Weights of a small transformer language model.
Size: MLP 64 SwiGLU, 0.491M parameters.
Architecture: RMSNorm before each block, rotary positions, no biases in attention or MLP, untied embeddings, normalized queries and keys, some layers without attention, local attention windows, shifted keys, gated attention, capped logits.
Training: a variant of Adam for these matrices, 85M tokens, 5202 steps.
Each number is 128 + 32 x the weight over its row's rms, rounded and kept within 0 to 255. Layers, rows and columns count from 0. Numbers have three digits each. The size before them is the row's rms in percent of the matrix's.

# up: layer 9 MLP up, 64x64, rms 0.163, rows 34-47, columns 0-63
# down: layer 9 MLP down (transposed), 64x64, rms 0.151, rows 34-46, columns 0-63
# gate: layer 9 MLP gate, 64x64, rms 0.173, rows 35-47, columns 0-63
up34 107:081121143154128132180117126126193132111148059098195121121164143113168169132195157132123120178183117180116112137157140092113170162147152164119129163131134136091153163139031164132138147106104142
down34 101:175135129175126081133081143118110106106149162071115115151108095150129141089099118127092115179127172113133104091147140166096141122171107124175126106091103154176131111111186149225109066146135197
gate35 101:143091163062069083134082118114137148117143054149115127035178137130179120130143128087167133119118150164159129128127050085093136124156136087118184131149086112066127112130133117136121116123109098
up35 104:157124139078150124127225129161124126134082089118146125088080112109139129086100095151132177128097120081150088135102147132149170134120107145119140092136124089101167149068059099111146095198147191
down35 099:091119108178140146078154106136117154101149112169125090131128152149128098188062167139149110120123115180141140085145071170159160179160134124137127158082181121121147120213083153053097115119128114
gate36 093:188115146130150146105134120165125111133180183156132167127212136167084091092138181108076124176155112117168121120086136111112138090129135065105200087072140112149137116119155140128113108174181127
up36 095:085091098092116146136099172080147180099089121143175143133114138119121117092155079051119160137142113155072141122137159107105170111162096110192087112110102181083165160138151180117128149194109119
down36 104:132088149109135086131133122089219158187108188115118118089150095147116108124121198157070113135176164100126105166149090123112126136138180174147126133150132105113127074192079117137099107145181115
gate37 118:136137072146135056106117175137102166099175058164087092096121089130069161096119202158175122039128117149150091154148090129151134084124148102164152135125130115137128149106116154137148098109143136
up37 103:061141133113108107147109128078143108162143184112140180128162161112175087146148095179125095164158109188120098053197125160124174112108139158110125082111094186144094123145136140141075122162126155
down37 103:102174071106111123121099196176146095134068172119141104109152107153124153140212128118096180098170125139118086180161108094156168105164168151150131108129168126060125130140104175115165139124155103
gate38 102:071137173120164137108097138127141123049127092138117131103189126149128103182143153074084151162155149220110117134123144172137145177174141158104103074105067122100116110127123151096126091153173112
up38 092:087161097159148095142144098162102123075126092145099105140121178114099125181129114145129127177137143230145128124150081187124124187162134171101153150085087096113144146107074152066141101145105147
down38 095:128099100116088223106151101158124099128141095127119123152093129095090137144069098104164154127098089125096098099160187108165134098155085087108157139136129126168153100222137127166160165119076152
gate39 092:109135179086097097099111151117116099103174121139159098121133146173094155179139149112103201145109079113126196109069142140146106130114173153083075066136082073165107095103159111100097155121115155
up39 101:078121097160089121143078105117100118116096152100163147154169156107230182119146190076115154158110141090149138139158088113128106115139094159123095183098091134136107103130179148119135071076100121
down39 099:145208092125148123070156092156122155154109130126120096158117121153114130103127076108141129133137141133116126186127216120157111084140162175129087115100130086081127148080129157170123200168117200
gate40 094:131171168116186070169161182111143130127122148144116108167149142153114109145193137179135119136092157159087117195163133177180085147157138101100106091110166132174119142103113181191156159142113151
up40 095:167156102121183152129101126130110101119049168067124099067125131160138150085128118112096188141159106102110110121100138129114149155173055121134103110137172137075152081137140160140099107137191197
down40 093:105190147119138144109078137124194124150087181115087168101139090172149103124091108118108166134132147151171189136150176152174148145157120208073111139135081128159109133098090134116156116098193116
gate41 103:092115116171100156096122137101158123067127111118154159074219165120160123104117111117088115176112162172114174100074128134121166112124107117159106137130060099113123130051088129116164156078140087
up41 104:118118052114203130136119119121142095139086168156100164213167096118124102112172149127150109121112081177180144185157125075068127143128133107097154141160121183149160136132092135187129129145107127
down41 107:128034149136118119089162147116104124095089173123074135126174123120110153138139145115156121127106142127123145117080161148123091163155109104128124137125103117000158156168119126116143106083114113
gate42 106:082152106131154104095050146154101188109157119125169093141101159084136129078117084113100136179151138141150137095112068132128166119159127115155132149132097129057067056096151127147096140160074109
up42 098:151084158155108152122128119194135173120119182105154140136132173123216123073101118103167209181143126160102167087099088104131159118171169105141154086124101118089143139152099167104138102154109114
down42 097:144125100129166102143148157085144152146131120116067184134124149103124086200122153080157079139139103142172090172089205168145094164091146089108160081103162100163137126194146123143141115096098107
gate43 106:100141177180123139098087155096157111144135108100123111127164147078146151115078124064188185088192123084137099128177133114170170067118165119098097147085143059125126143119127106148100112098132092
up43 102:125139140136117103155099144150101070136146125166110113093092194106151148143168143108145112141098131079148100118123185094107215108134165136066105136068117153152061141099080162152053156132113141
down43 101:105153111105112141137108136136100104148114106090173103132135131126169115135160182183189097132101093196136123145123110136119153186096127087185178126089097065082144116191146135135165168149144201
gate44 097:134115107112159134157127179122109147138142149106144090071179163137123094096074144107076096139154120095182095106124113086087213120115098099110221079133178115095073136148128141141110136160130136
up44 095:124101138124153129136062092145137109127128100135129105094157094144168116159096127100130167161136082134083125085109065123146193119212122197083128084098153160157054078113145129124135086151113141
down44 098:162133096062105116141149134088138163175103104137145147146111111117100131125115131096125098096152140164122123126172111111161129134114092084106179216123062138009119138117163109112107147153157080
gate45 096:093113160154144131099119119149148120074179129165138106087106148123130179146156111153109198143080098127113160105164084172113132109100194105163097081149092054116171136102134148179086089086116093
up45 097:159131117161109149100153057149118153095089131168166113105178163126135153090149091093114084124177153147130136173081131187106097131107157160128112181077165157082094108088114109121139189126170186
down45 095:151127084151178081152171147154087104120107127093113108123103094142138107115144157138106210148153140106104139088092051153123146126150182091132124129081044137076126121090083106116124178110160092
gate46 100:119046144145105136120085123102116067111142085161095081127148106133122138136129192135137112112139144111151149066095117135114116097162170114104164057108148036104095057124114083112136103114141094
up46 100:130161128126139144122149162130186111167110175142201168163138156142146078129155130140095102153116142142085174159104187099188124139186121171168125142089116127123081205087149124091140178120130176
down46 102:134123100158104112098118129100149179123137133188163132220185153163134145113138164140203129098135165132093151072137181130174168099112166153133144114108171159063115136137160127160097100094124087
gate47 101:132114171158146104052124182112165169186202154094102127164133139131131091158117147180107148140115118100153121170109055109078106125104142097105120144124186128080131085117148080162163108083125119
up47 104:141075063150156094118089124115094182173153111116066106139137163108090119140174161157148160099135097178116098119073136113118124093138044110107169104109150180085133157113111096105109076118091140